config.toml
n_layer = 14
head_dim = 128
attn_scale = 0.0884
parallel_block = true
extras = ["capped logits"]
lr_head = 0.0146
grad_clip = 2.0
doc_mask = false
train_tokens = 548200000
Each number is 128 + 24 x the weight over its row's rms, rounded and kept within 0 to 255. Layers, rows and columns count from 0. Numbers have three digits each. The size before them is the row's rms in percent of the matrix's.

# up: layer 6 MLP up, 1024x256, rms 0.175, rows 458-637, columns 128-159
# down: layer 6 MLP down (transposed), 1024x256, rms 0.17, rows 458-637, columns 128-159
up458 104:136109173121115124119114157117117135141145141122122073072112150147123131104116159151150054103190
down458 101:107070139147146147131136120117118122116150169135134072151150111107139109150177106142115115132117
up459 103:131068130125128110172118143155152151088155112079151141108138142120129114169137129174109117133126
down459 097:144157074157132120136119140099155092125159103187119138135129162109128194114119134167140112128130
up460 095:114117104130152143146102142105156127123157092056130116149138219129147122153138162129182138134076
down460 086:141102139130093116143119116138158130146136162102146099077121132166114124105182105094092155125129
up461 098:113144087131103134150130086091179146103132102154121139135150108114139134137136130125142154163091
down461 101:113158125127125114119131146101154136160155120184147149126119123130134137126156165162107169116135
up462 096:142102150132134138091108126126128132100139135097120156116150111131187127112168135155159129165144
down462 095:111119148104083106138145113171095119142124119143157138129104138120136150170122143127121148097113
up463 100:138114118075122127148085162132130151154152117081144105108184120133131156091109075109149105152121
down463 097:086122158154149087107080156143167100125075141124148127130114113093097073109114140100137173120098
up464 108:131111161088145135166118121127133129117123116160154098110130124102154101158083113138133166088103
down464 110:100113131080144115108131158109165152173151119142115088122138121093113109116090143095136112108116
up465 094:097126146186131174125136107147125144113152113110157106174106116126127108120139123127151136106089
down465 102:157136144132139159060147134131177127158128145142128158147138149171119101085129116151146146124121
up466 095:174108099112130143144099092091134130119129117152098123109130106109169128141177148129147125120181
down466 098:107126128139144153060148150162112169136156119121096107100130148121124159129136126083110123111151
up467 100:109122142141095114119174120142146177140115107137111144115111128102142156086149140112151111164149
down467 099:128162114110113110104115146117169074097142114106140127107126118131164162095111158138159114088127
up468 097:120105162099149105083137109127151120136132122164144143138142117146165133082185102165100126163152
down468 096:137181093171138124120132126131131131170130168093096087137149102131127128137107165122132156090121
up469 101:122117154113101132098126143104109122162171170130118163184141195092134099123145101115146123150172
down469 104:109111164085131148119132156155116114097137087132086131122067121116115134112136120086145167088095
up470 103:129125155156134091130128122148151152096141115072140116112151122137149131129104126154133124112116
down470 094:116136117143137124108125102140129141180146158160086129156097141106122106159116160105127128099153
up471 099:124081117153080135165086166160130149119141141126124131129142112135156100134110120100107110136112
down471 086:101146107138162146125156114122132123146099110120127142100119191104107147103155148149101135147141
up472 100:093112140105127134125100126168133100163119133151140102129180122150169135099125127110137116126105
down472 103:126145128147139103105163114134129122165118117116121114109115105131107179157136150128113134108127
up473 090:114111128104127129128133121172139123112139120137113193121099159137109140115111110154129178148138
down473 093:117148134133142149110144140127109148137170128125151120112120087136116163136186147071110138128105
up474 100:109126150136135146120109128141126156104145118141110124129114116090130142169142159086098139095160
down474 104:148127180106135176121136147099096118140149161101194170159145119073086091127088140108147144119150
up475 101:100125145132107166113127126133143133148114162130113162138078138111169136143113100181120100146100
down475 102:159125136115135143090120110166122160106164131125131173111176111118145118128159125132107119090107
up476 100:111110095107166151077127096173142147132129128125080128094111140126139074129147119091142127104129
down476 106:147086082087101098134093132115098154131163125126149130131128189110117073108151125117122095169145
up477 098:133136153124111138105123099162125166162177110088159099183142117115090099170104130095095152161123
down477 097:118189141124127145091141140115117115155150154091122107118090107135087144156160139145099123117111
up478 099:117129163152101158134137153115129106095151101140093120116160103117134158142113111161088128116130
down478 099:130138137128165142133109094147120097140108120124116104116125069090100157129123144099146115145166
up479 098:124114171138107094150143127089133165112137096092147149123157120133161116149124135127103175132143
down479 087:133110079117145191129150072128134151141117140138101118106107156160128096098091104126135073130129
up480 091:138138138128125140185103150116090120128143136100124122128174093127129168164155108099156156138118
down480 100:121119126134168158139151134132128143142100173111091108122157131116176105129126119140139141109146
up481 094:142095082188097156114108147098102139169104100152111131163111115131110159132114163122157139149121
down481 107:170123100133152158143137148111103140118138135134082129114115155120111129094117133159149132131138
up482 103:151115159148125115138122111176188103114134136120109118106135119143136150120152121120137088165138
down482 097:083109121119124110112160123149119174175128129150127116144074125153093093163105159126103128063153
up483 103:160111130148110127117116117125179111137119106127120162142137109143146081132096129113136123160084
down483 104:141142091143150119169078158109160110139144145088120124145164168092135166102115119158138174126094
up484 098:110114129111155153132136119155116132136131100111117146123116141117144119103117131140133131122127
down484 104:144133139131104117160108173137166147116115159114103122118177123161108093081129168078124145126155
up485 100:096092089126147078120135112147182103125141120130124154155150138162111161134144163111116081156087
down485 101:120124142121098132131098121091085128108099110121107080130099119135140055124176091126133108119146
up486 093:116149113064132104136088176143124134133141124145132141108117151136144090137134093142149135119099
down486 100:165131159124109169151155143202144144142151141135174109153131127114106123138122126118118122137157
up487 100:128100151151129143123148117169127169162158164151136123117148139098143131110129099120098121112170
down487 094:106155102100149135150127122099148127124141100118122152133102072123147107172130164116161147171134
up488 097:116172142133155082124151145150168142115104118144113124111094144098125083146161095099134142125134
down488 097:125085140123095147117099134138095116113147083099088150099140143159134137112085152117138136108147
up489 089:088106131117139090158132170104154146100109139128103108109102073076130148168113146131135094156104
down489 090:142119152093143167121119130156104082114118089113112138156136167149130164144105100152093148136118
up490 097:114124110161163108125107092095133092125105172127128113152160140137096106138138128080128135121151
down490 101:089114116171153158111122100100182102127127126181145117141117145094136106114114135118150136098183
up491 098:124156122103109082086138124098147162112104146107156114150152179181146105121097094116174104114122
down491 097:131101157159107114129116112137113093196166111122113123119133077130113117152117133127092112156196
up492 107:148120124121125167136124120123147132100118134126078114112109094122098135117113154087149092116135
down492 092:137123145114167107128072128136122145126103128113181136131127153124175123136139131185099152115128
up493 107:146124126129143112121137137112181148152088076143154165155107092148108120116146154173106133131120
down493 087:142117158163123139119103160117124142158096131108128171118161094121146119122138132112118109131125
up494 096:139130150120122159166152136134165170104094124114140139147105149082130107145124132103184124106141
down494 096:120121106104115124094086127135097110162139144160087149086123140141169150105138081145090108184074
up495 098:089126121111128121139093128163088135088108124123177119095174101124142116117095148137162165124083
down495 100:137132091177112119142118159121110130159129137121155105129132162122087151155149124150123090150150
up496 102:162138118129150162104113139097096133143132117081132102139109114161119094153122165139156136084124
down496 094:139118144139127099138112162097093128148124145144116140154153134117082126121108158095131162172112
up497 098:142116105120075134131154114141096127139130155094126109145133143126105119091133140100147103134156
down497 094:139145127124111104154094127117120120117127117112153161100134160131151153178136083174154172119118
up498 094:109129121160130112119138101114136145128122124109134115143135095129152117145129117169100163155123
down498 094:146109107106126118159175140119119130100134127165148137133087125092118116143110138150153095100135
up499 094:134111126100099168169127156147144141125142132039122098079095139115159166135127157067110094136116
down499 096:116119136157137117103126137101128119104122130153171115145133098151098143164132126148126138098107
up500 100:120149168114152109117140125145133132140126077125069134119099090125130118101152128132093094196122
down500 089:143106162099098124180166100108134130096174203133144095151126145133154113139137121139116043131126
up501 097:114178147128140139126150123147119118121100088142146139145135112186135161108141067140162100162116
down501 104:146088166147110115148144118129136130110142121103109111145116117099142131109158152143104130110101
up502 093:157131122132125136104164141154120118151093173091148142145117169143099140126124120182151140103077
down502 090:124124124148130087156112166133128139134182109170139102079139136110180093138159113098122105163174
up503 087:140151112134071122118119118117114101100167127099120119132080101131178108131150115159125160154110
down503 097:108123155169099107190146126139125132153119118142145106122168132146137111122133081131144140124178
up504 100:135119108145135143097119110129158191077139143135127139157120132130100133145131147130075149146097
down504 103:152092126139151133138128103099082123110146115108123129118162125117150096092126137133102113114103
up505 098:175152120165126116151112163118105150132125109120055157132142129146131083130147119113157139152137
down505 101:124108182104103118124168104136152135141070108089121099144109143138151105135150108133136149140095
up506 091:128145136142082127079113094120138137167105144142093101127099123135110139106175144148148143134106
down506 098:104136103090166127148138127128160115126161087127136187131177168161104100135134140144127112122114
up507 101:112122132185122143134118148130133119158131116115092132136126125083113139145134157125139157176101
down507 103:154136155142161139082133123154110113126107124137091133111133135110133132144107094119145144148137
up508 101:140093152162129100160125138166132098146080140112124096138132132101108112099152133110122139134112
down508 101:128129126124141122125128078152128151164114144148110142144134125102097138092169110119108117110132
up509 103:097095076141099135142137124146138100101108149132131136137081158160133119150132119138109135162116
down509 104:113144155135140130117142070110152137085141148133124104152138137163134127135122132123079109200097
up510 096:126158132144089137138119131119115134130152124078146114152101089159116115130128156157169117145165
down510 094:139128143089119088137138094129120135144114089096131091159146158075135122098101150099140147090109
up511 101:126078128147121123088110119131161152154157119125112121069131123114126141075150128141134144149154
down511 098:114134107129133168181103130140135104149150129107160089124143146112156077176132135107135094128142
up512 101:119161154128162126152142142133111125164125121118144129100133103143163103122112178090130135133119
down512 086:173117117137147165091131141163126088144173163108102075157149173102078138120184112161106126105107
up513 107:148125118103095162094137135097136160132088138084121139140122121163133167160130127086114140109135
down513 109:127111092148117156148126111119128126150165143122134162155145137117139106161154174110142128150121
up514 094:128131117123134122142173108120132117112138141145135103119131087127135116140136128118093174106079
down514 097:131132155165137107157157133157117120113119175113106091148122104101096107125158108101161151129162
up515 097:108087117113081105133136101150104120081104168165110102109151147162103130091093140115139124144124
down515 110:123122088128153133151149122125102109066132160117116127138141116175146163103119099104116141142124
up516 111:097074129122153133143107127140106138102117137128142115166151134163070130112157151125172100130169
down516 102:125132127156131141131109114119122138150111165148115189131186131107153145129111091060124104181104
up517 103:109102077110132082167127099132165115169131152125159134168146174084131128096154149140117155130130
down517 105:154131142105136078117096131157127123145127144109133142106124141094111144164152106139171134104104
up518 098:094163160135131152129146138102133204117123112136112107129137143112134178106143152102131113161130
down518 105:163141125105087139114117107091134108136132144104084143138146154116131167120130115121183155146141
up519 097:152110104126166125138164155168106101099087142120128127185139187129116084157119146143130147129168
down519 090:137134187122103122126127121163139143086111129159148071098166145127132164166160144076149138124123
up520 100:140153113116148180126100082109140128095134125163130163101106128119125155102112155133115082139122
down520 098:153128143114134114114111122140139129138087153104113107144120142134128087133137150132169092106164
up521 098:110174130113147144134148119081108134130119153145118120138148102122090071120132122127124089108135
down521 098:198128076147143131134135172115121083132163140086138123113118176110108160145123135117124147097132
up522 099:164108121113126124137131190161153133139158072121136099123157115120094119160122128118118149137143
down522 100:094124114143172140073107126117122140131129158103164105092135142102156145151162147164142091142121
up523 100:121133152164082116150133111135180131120146185128100109093081138144161102140155090155136083096138
down523 107:124135156119121121177189128124170124130126126114122149131168139156125150098141134132117141104114
up524 101:131172099129143131107130146130126146073112112109156121092121106111149134120140152114150125098113
down524 103:111122103150106126145123164121144111115111139139145152136104111120123177080177100103086149104129
up525 093:120121157130134165120078109118119119128112118165116110144155164138138146161102125113124122192107
down525 106:145128157176135111124132113126131115152104142128122086135130092154095164098106108158090148195118
up526 095:142112127111102143129067098118121168153129116119087117139150108111147144109094142153153131104097
down526 100:115099133126124111124127140116101108161129097148125133123117124090133171063158151094119106055107
up527 101:123148141141112133134129157125134120094103122125098183153136112148143148105165139130160122140144
down527 103:127122152083109150147100178112145177155120149126164118112091127098063107159090114122129088127114
up528 098:158095135141164120120117116115147159119142099134153167080141117102128082086167166145101164173121
down528 103:148123137119126125159104068119107123137169165146145119111092126125124133114130177147126165146155
up529 099:101115176101155106122109149177143110147167136138155089165115113160153152093134139128152085151104
down529 111:085118164129127109147157138105161142106128120153148089123087104141124114127132162132144165169121
up530 095:118185139128113098128158092141146129148117120150138179098129131204125170111165121103097148111124
down530 113:138168111136118114097122099158096179093152177163099133139118133137153130123134084134112126119174
up531 101:138159118152155101165130137134156072140113123179125133135118108138137097140106143094107134131157
down531 101:126115177129107125119118152109102145085097140098174125132145071117134118117085119099131127168137
up532 104:105111172120107178119109124105122137138139127122166113110099150119140132146074153157121135134153
down532 104:121133132157128157169151137108132119130124135129145155121124179102105143138097140121090156122160
up533 093:125135177083158102110090091132129104134122072166129101119121152143170139078117115138122146137138
down533 101:126127114111097139129107158072091093100148129105132132139099162123150096135172115162130128136135
up534 093:134137118160121095200144152136121117124131165131158124172134115117124118090135146116153173127121
down534 098:148111137127100117118111083127102132165124115120142131146135159103112117124114174096109121110149
up535 097:117171139130144087137121169135169161123122109185123122090116114104127134131127145160122160131185
down535 094:182124131142125102133095107133103098141154140081121085159156112165148135133138115071158110173091
up536 102:114135143088082107129140137133155153135127130163068105120042129145138122117125136098114183114170
down536 108:123136132084102083117167114118163078158143067113152133102120148115115099165121143162102144151102
up537 102:087136120124131132148146114093095115132101166134138123175137146131140147132121110119134130120145
down537 092:147122164143096121129092144182127114152103139111140117140105170140130150127110172136130104167127
up538 089:106161140133166117111122176147113158147119153079092104115142143088164142109138109126099135142145
down538 091:156115118166097151189113088067151108124105077192170121139143128124098108145115149125124116104112
up539 103:111127121132136109126109118132146149115158113100145100116192093139105139156106136123090097083113
down539 094:130127124154128132125151142114109106153093173127105179161135142129106141157133114123119126133126
up540 114:152144127145103085130114081133122138145119138175175108111159128119153139140131082145081182109106
down540 108:154163136138142133126134137181110149132146095124175131103111090135121122108155094126116152119144
up541 097:109144105162126139094133168132163145091127111117105147163080143124106135147119114129139144124103
down541 091:169114143153126126169125149124085110127115143133161126080159128117136117161120163112123142144141
up542 099:103145153145111122152157101111138147159118115143115148118137104104101156119104153090124102148103
down542 094:125134102130113107116125119105138116137095115119091145129121125131147136118125136109113166147165
up543 105:112112147125139163106179164141113131121106139124137117117108131147127123080133103125111125169096
down543 099:174113131106109152150140118093095123124162147143120087146100156132111121148097148102156138080165
up544 099:144154106168138122099129104117115127125119100134139129158068115122088136118126084149169140156138
down544 097:172103145150142082129150125107134150141099158105163132135099128098141098080094160179095128110158
up545 102:154131153086095134112167137094121102119126157114146136075098153058137086118134131143087125119124
down545 099:135111090143150131084110148111163140138109136081100108136145114145109176113162138119128168111124
up546 092:151173149135128135138119147114151179130096166107149134141180137100115153155097121120141130140157
down546 099:130149145139162137146154157157106142112118102148170097120096166113138126164093126130156146128153
up547 099:173131139133102082145096167122145159154107135123139146104139145122140086125127138118129123106144
down547 104:136185112137109168106133106177103127144182141102094150180139121154167146149125146150108135126106
up548 099:134173177165113126123160097076146126141083116158173155148161104138127146115129150123168156096139
down548 100:134109112112082153108165087146100118147134107109134155156117101090095106110108134103115159105135
up549 106:082125097132117140127090122145104123101142106114136117136130106151140112113119101112131135110106
down549 103:140123143084161154137108156104131147132114175098127155164115114158140142136136116136131111110142
up550 107:132156147166121197119133139154118126145123141133149123095134137097151144146168171132131134089150
down550 097:122168120145154114175143123117136124132128101144097135113132128142096087106139140144147133138101
up551 099:112130154155147115175113108135140098145121135116131110114122110130120144153122088165155146166123
down551 101:152154113146156144128135118075102126115092149071080134135117150100092080126127078120146118117127
up552 096:083098103145099131164139133103166129118144109129078137074126099151138160106087126135167117114126
down552 099:134123131126143109160130145159105156155158105134120111129152143127051116134102156174112129140129
up553 095:081158109109147110114117147137125134157133115143137135085113069072121136125100143107109131130138
down553 093:137088144117131124117148131137089094139128115125129129133119205155147139093146086132130134094132
up554 107:131139147172153127154156133164124102100116109116123115181125113180128116143149102128121153161127
down554 086:148135132128104154098133122129168130138126140153133113120153098092134112149140125118142072135134
up555 092:158112120158100158151128130118131124153046116129130166141118124114141122100164104162100134153167
down555 090:091083134091152063131133105145108117113119126133152155125125116131106141145126115123124124096118
up556 105:152116155162169123128090150104114131093152124127136123104165174108135125063095141120131073104147
down556 106:165126107116120114129099133177131137114125151112160161129146150163099106118132134122114120117097
up557 101:139108146173110114105125114083115128089146120123143126119080130134143102120106150115108146122118
down557 098:082129106122137131180129100141082125149123148120108086116198165191100121105181149092118113146119
up558 105:122120103110102121107093076132139113146104143089154102079149100095161182117173142174127113120073
down558 095:114108104089144120135136118128107106112144122085115099109125194146138113100121099140124118146153
up559 114:130116163096154136111136118158116140115113123147096100122164150145152118118126122104110122102149
down559 107:114131115154148165096138107124079132137119096112120115134123151113130083125109140125090150140087
up560 097:136132105122130163082129109108142157133142151162145143155098099125159138095137106154144105153085
down560 101:130131109145161176146134173168169135109155127081134155130187189106105164107145084135120163147161
up561 096:074127139138111158156101188135085132082122102138156068123133153164168131148107136124138150141097
down561 097:146118093104125118135133124119156111106135133138093130127107155162106142096147115118121175128154
up562 102:095124121180115112087178103154154144108102135118155137116088090117136136122142147102113171126102
down562 106:141109120124146098141118145149127083123110057100115123133166144134138150111117098174094142107096
up563 101:106139116123128173073197111118109191129161144119117157127107137150123084146113118115116144087142
down563 100:184155148140129134161160087159120107145142141129151102180110149130124133142119113120136123119111
up564 093:163152113134125114142160157135188137108103120190093158123126120121096172096142114171111182143103
down564 099:154126174110170135170091136133078121140117174129114127133091168121126145106134127134160116162153
up565 107:125101133109174115129136109164097153107146115104133109170079078128157119095129103134164141122116
down565 096:142118123096110114138135125121173102148087160131110137142140142121091117135131140137108158110128
up566 105:162091087123121085134115090097150158135172144115120144151125163127173168182102147120132130132141
down566 104:183150130108150138136085098049153103100142124109129090109144177154114169133131123124121139158149
up567 095:121120141151141120115150157140134126147087095138138135127120110161176081155098126110147145099124
down567 092:177159142134122089146128143143081101176174132125172119100109120156116111100134107135121101150119
up568 110:127127121145155105152168185148156129110123106134136130129153116107162141140111144188136119143136
down568 094:112107143144134117116151139103151097093137147163090039169148143118117165130116097128138111137113
up569 097:112134162107120135116135147144117170129113132113120108119127131115090106104137114117104106155125
down569 099:165147128165148135115157092137135126171150120158110107166121088140121153155093163130152088094095
up570 108:129138127166152108132132132106113133141093126069135133094179096091116165158159109115091172125129
down570 102:151103122169182140135148135130149071158097104162168145127116111168174097112083136115157159096103
up571 096:110113156122123133111144140154145121136128084133107096171109140125116116120139138103149135149153
down571 100:138123134121101148156118105090113139137109132140153104187150134124119131114149079123122145148101
up572 093:083152106119126150126141170124130146159166106118115111160131137143119077080129150148113121112152
down572 091:132100153158122148092123120104137090107122127147115160093148130109102114131128144130135126111099
up573 087:086139143133134157124062128148113128173136159139166128109104129118144140173120138155153162083150
down573 103:124135060104071095120111129136124120106146166140116097074120145145102126141150130139108140136101
up574 093:146149128093113102179114176155147144144138140160089148095114127110152147078119093085118174148101
down574 106:098138114114141112155161149146133137138141143089141154080159101118115114119147182136127130119105
up575 095:104143146122089095097143152122094143120124133148143113094088105088111126121117118113111144122053
down575 106:143134150093164176093094146094132105137141129116163089139136110120168090130146129123106160145125
up576 098:096134176135140105156132134144149136118097120082095117120095120099104110071124147137135161105101
down576 104:156135158202145101106138154140153106154127134129132065120141095127129092143150097155132151129110
up577 094:134124111150171127146107128081128105155129151141128182138143156127170126127158124171117159157138
down577 109:127093142134124106117200058129171116158129124124107145145127143133167104151175174133109130141128
up578 097:119083141114138104134158132138115116154120107135148124086106109143118174116177150118148118157148
down578 106:119085136110097125092193146128120081114094123130113080120103148123095144131153165201130101089121
up579 097:083128113166160103135147143127165160107108130115133058165152119132120128169163108107115140141075
down579 097:135143123126123172147132125117153129158153165156093147135116145095166116122121155125140106101189
up580 100:155145084142119098148101117100128154140132111115137128106167112093111140110156113132117100121099
down580 098:119112112136135124123139102112097142081127122144131144128098140189109088126113132131126138140113
up581 095:127152114101103151129120130153119134113115113106161108110162180087116127115120122100165111152133
down581 102:140108165131116105085174159103100095163116150139145167107117097137125112160157117093120144118121
up582 099:148115107142107099135155096154165147119102126172146103095175162095136114161149168106146101144108
down582 107:102152141114104174117143126113095144142150106138079144100077135121135097144124079111113189135105
up583 087:060142128172138087154119089097144112103145123130139104086133100096089169156120172151132150139138
down583 091:185100103101121174105139110163125148148144116097125154105099140136154120117152122115125086074124
up584 103:077091133128128138155119137125142184102129130109142075152179145166136108150089125103153132124127
down584 102:137162141137128151122154139121080155101106118147163122122109135173172081169136140116135128104163
up585 094:111158141086141119143163128142187151175101152135094138154118145144113125167143088170139111119087
down585 089:133126121141138109138122139161127089126161157120142116144127122144145152129118146119111116104122
up586 124:123095127140108117167158138098080155124178108147135130108118113111166149165140100117112168149092
down586 131:174098115124181102138136124131165135133168112123091145150112146160112121140134103130143170094145
up587 096:136145115096124147126145155118152153125099150117151157170136160188183124116107143129113123094126
down587 099:156118105153146108136117136099109118099112134125144111117088174142124188085094144117122124159116
up588 102:124096141127139130103164139143145141170153093156133140138179130095146112110142162129162056085089
down588 109:141117146122138102129172130097109102105140093128108137135120155147119134116106110158162143131144
up589 095:146123132165144107146147153124127083096133102149151140132132140138169156111160146106127138174139
down589 094:124139138188105118099103130110135148160082091142151140114106139145147065157117140169199115142113
up590 101:097135145117100161127181086145101121136177104146131088112113166095120135078077125082133128144177
down590 107:083119141118104131142135137112167091130080114119116081083129126142139128113068118137092129144131
up591 102:133138154146150119172134129148109108130182118147160108106118122074122088108110083100131143130105
down591 098:139131129108176103136169108143166103141121143171117138132124131128081151157128166142096115149071
up592 095:120161160143131128120098087087104140151132120119090099135095137100094125099137143141111167132106
down592 092:153163165103151156112111106125107141146144136125071108112133075140119128131116144115094119130178
up593 097:141120136130142103115116141100132122072155114142135136135172135126110116133144129146169142084135
down593 104:136120140171147125087118094114142110131141150149104158170125135138095144115153146141111164119137
up594 095:134105086123139113117127103188144156141153124128153130121128098110167124094169113110143096083155
down594 099:097076104172145122188188123108130097137117099124160088105107085117098120121193139152150125150134
up595 092:109164128144099152123142143122136136171149125122121102118136144107159138120116105111146101127102
down595 099:146135147095124113099122144124189132140153110116140115097134143101095104173160166108096132145130
up596 091:141164124084151054111129131122156155107143082114098168113137086131124114098098142165090109132124
down596 101:072117120155115133103136105165111154156152133129156123115164106100120134122148142146153126149131
up597 102:141084101095108152105151171143143136127134100108139065118139138148119130145136182141121123126122
down597 110:130131129112103120138175122155070143110113109095126123135121114113113130117119149135094139149127
up598 097:147113089118117128094173081102112121136138100154179141152095079136129115102104058111108111125137
down598 105:103138134112090068134144133095127125098112134168123115123145121096124126161104153109126100131098
up599 100:110124148131114083142137085096109144140091126102130156112124117111102148119085090118129145143126
down599 100:134130133179135105129173132108165133156155119150154105135170124150165155086133128183122097150148
up600 096:143151138131101129129148120115088107137108135130152130182128075147144100138121120143151095136139
down600 093:139151098135109153142101121131164154096101099083087133134112168131111125175146111155140120110165
up601 099:140101175139076116136088151116103126089131150103110118133088158097117106112163154135157139141144
down601 099:134138087137112128135122085114154143171122111128111164138129132135095098148099141115127114149113
up602 103:124148144094138123154128127107118130109150162103151129140146130092127116173089115140104119095131
down602 100:174121094117136099151165113180120141134104112147136126161089127111118095122161097100161114115130
up603 093:125141144153165146119124141128155158095106133088121128169095097150102130165158124097129159119094
down603 099:119067149108074131148136163117133138112147162161136113084160163108131138100124146182088151137130
up604 099:118181136139172096122118111139112153154122112118156150100154077163133158104128106120143129134127
down604 096:161105124127128136141129108143114096129160107084100153102137112142138118140155129153076179142125
up605 096:071169138169145101100104135120122166110099130135085118144120181151102093150147115128133144114129
down605 099:080155105161136151112138154128162116155179118146125112131114117117121172112129145108166193134146
up606 087:136158108094061113131136097125142083114111108135150150109136139114125114119100136121160134175111
down606 091:106150156138148147139090098108107104186087168139108116135106131146135133113109121134117146114126
up607 109:118115124106103143165078166118099165144061137153119100159131102147137106124142167134149143157133
down607 111:120129140098146191159135141133128139154121101133115096116118145105123121095147174101113143155089
up608 103:121156145115106122141081151119167119151130116107085093104075152134199111174130137132154105108141
down608 107:161090137134114136118154138163124112110090112133112149106086142124098152115143096145099126147111
up609 096:177139176123114103120108140161147082170122179147134095104163205172144128165146118125118097138119
down609 095:164123136141141151140140097119125096130137101137127148130099097148090154134080128122125154085155
up610 115:105129176151131135109162110123102128106133125152088128151137110113118156078131168132201132152118
down610 123:142098145133127143152145120110101123135106128078085115134144152151112177115124132109117128117150
up611 110:131134140132119105113142141127118132111118120171181165100129144168124125119096106133159121121138
down611 100:158105095124165135143111118092139122132144112109114183101151137124103081164129099092135145132130
up612 101:148139151118152132147111163121139135122154129127138117171126120157136153142122120135139079118148
down612 103:140123122162139146109113112093093130140102147078135118124129115139067133161149097124163110131142
up613 103:122120107152146106110124157131160136126124130154126165153130151098093116162115149068115100123122
down613 088:132123133110134131143117085131128144136122148084136116090097109163150104116098144132125182122125
up614 099:130097092134140114066111123121118131081152147133134145151165103106147144121129080116117099131092
down614 105:114104113158124117111163119136145115175088102181160145096130141114175145089125141115105137125119
up615 098:115147108101116130101153083116109090133137119119167119116104120152128093149097141168157091137098
down615 094:159119115123114136114123136122130106190113117152077136112127185125105106152122081155117125168142
up616 100:118168108133175130151129117148141144134109156144110146170191064134135147134114117131138112148112
down616 105:127124147126144135123138119172140132102121109130142107142151125143139171136108136142164143115179
up617 099:093131108137160108108159137113158132125165134150171103182145137131090130155150156120121129107099
down617 097:159080136121099117168120152131092107112086107116094150094141164118163139103106109143162136080117
up618 088:124149144167108132089132118137121129100155081110103134131164123125144090109109134140156145147119
down618 104:163123131128113104126110139154134157135153141157151151082179116169134111136086128132128159118156
up619 099:131134163134161115128127084107150103108121096118142133104113084106122134113105133118108109068132
down619 101:147111125132153126129116148126125131134145115092119136118106138111091115150140151111156144099099
up620 098:160131153151138126135135120111141114105147091123104156147110137152134088059152126125117097104100
down620 095:129120139143124131145133142124118139112121098129192091132097117111115153140128180143101130203133
up621 101:092118116152117087113111122144160100100107121130070084157129169094146149101082159109130135115143
down621 090:119120151139124124138093111121146136182174136131128146135140130166129102158102147085146127140131
up622 106:167146134103169099124117171139110135133163166115131215146160149169131103134118184104113149174146
down622 095:117136147118126110115146123151131126118142111115138100091120128120114120168107092138092164174139
up623 092:161157104124106138082125091139125124146090116115161147163137148137165143138118115102107132091146
down623 095:127148153113119133091079133128173117099131199139135131102122114146133134147173138137108085140115
up624 104:108080137125100140125120127171124106164116148089157106152124187105113121127087130149149153138110
down624 094:129148135154125157128117155144190142126100122163158086121128098124144127148141159152132155121109
up625 097:141122137110144144109128145175117156125114106086095171162132099151151134101107148102138128084148
down625 105:140157131158156136149170158149151102121086158146101099140139135140137095135130154121104112125128
up626 101:095119160131152118171121096154151164101111141127133103117172144142110126138111136107085099126102
down626 094:124149142100118110089156111100154142149101129172143109151163146096117105131139100098136107085130
up627 094:103125147115145085174067092113142111118147092129121127128136092154090161112099113151104142104086
down627 099:153074156112152100148148148091138132123107136112082129147158193118087134149140140150141133130126
up628 095:141152150114110123140093097118112145131095144120175127099131116105120127135099151169138107103173
down628 097:118142139143122105118120104125150159092126131109150118121114118110131130122136168092141138096114
up629 091:131120119100132136058171181140106127141109086160079106140117115123187119108142062156125102130141
down629 093:143146125113123148143123153104092107126140188109135116155129132125084123121126157150100127132127
up630 098:165130131141143134135133113136122098038146116156121147115171095143114111096107132166131083090104
down630 097:133150106120137098162103107155128099130138137102147123122084146145145104182112158151099139133097
up631 100:156171166107090119099104140138112161153156128112100164157129122132157118146129145160154116158119
down631 104:130108163109161150115159134120119101125093136130134070123124116156149141120162097077110142136200
up632 101:111149128155128117139147105127139100151121138143117148142156133142177146076120089119120130141118
down632 094:139138106077158061142135124121166099166122136130083168151116120090117165141147134132117113127147
up633 103:109126123130129136142094154171139115114136131187094166129114118131155129159156140141179105145152
down633 093:151125083152139197136126126153118116144160147159120124132133141153099144134107127109158135130137
up634 099:087149158113093116100128138110100127105110142113132132126099119136087152136107143118114129116128
down634 096:123164096117138097116123110119119122137121110110103126125104107164112171132161110141119163135102
up635 096:130174155123118163119156097105105183101075123150150096110106135070153128129098181119151143107121
down635 105:151161130128099163133157127101132106132145082083143060159123128064122100115131140122139139153135
up636 090:079140108121115117115116096118103124069118116130121111164156124120143145110101115177116123096124
down636 095:104121146097131096099170126077139109122142147123141189094092121094141132146105117137103157133145
up637 097:116120110129160149155147140112135152139164109124088134105124139100097161111091132144153084092134
down637 117:125128132134111128094142129107154147168080087148112113150086154115120136180099123103152143103116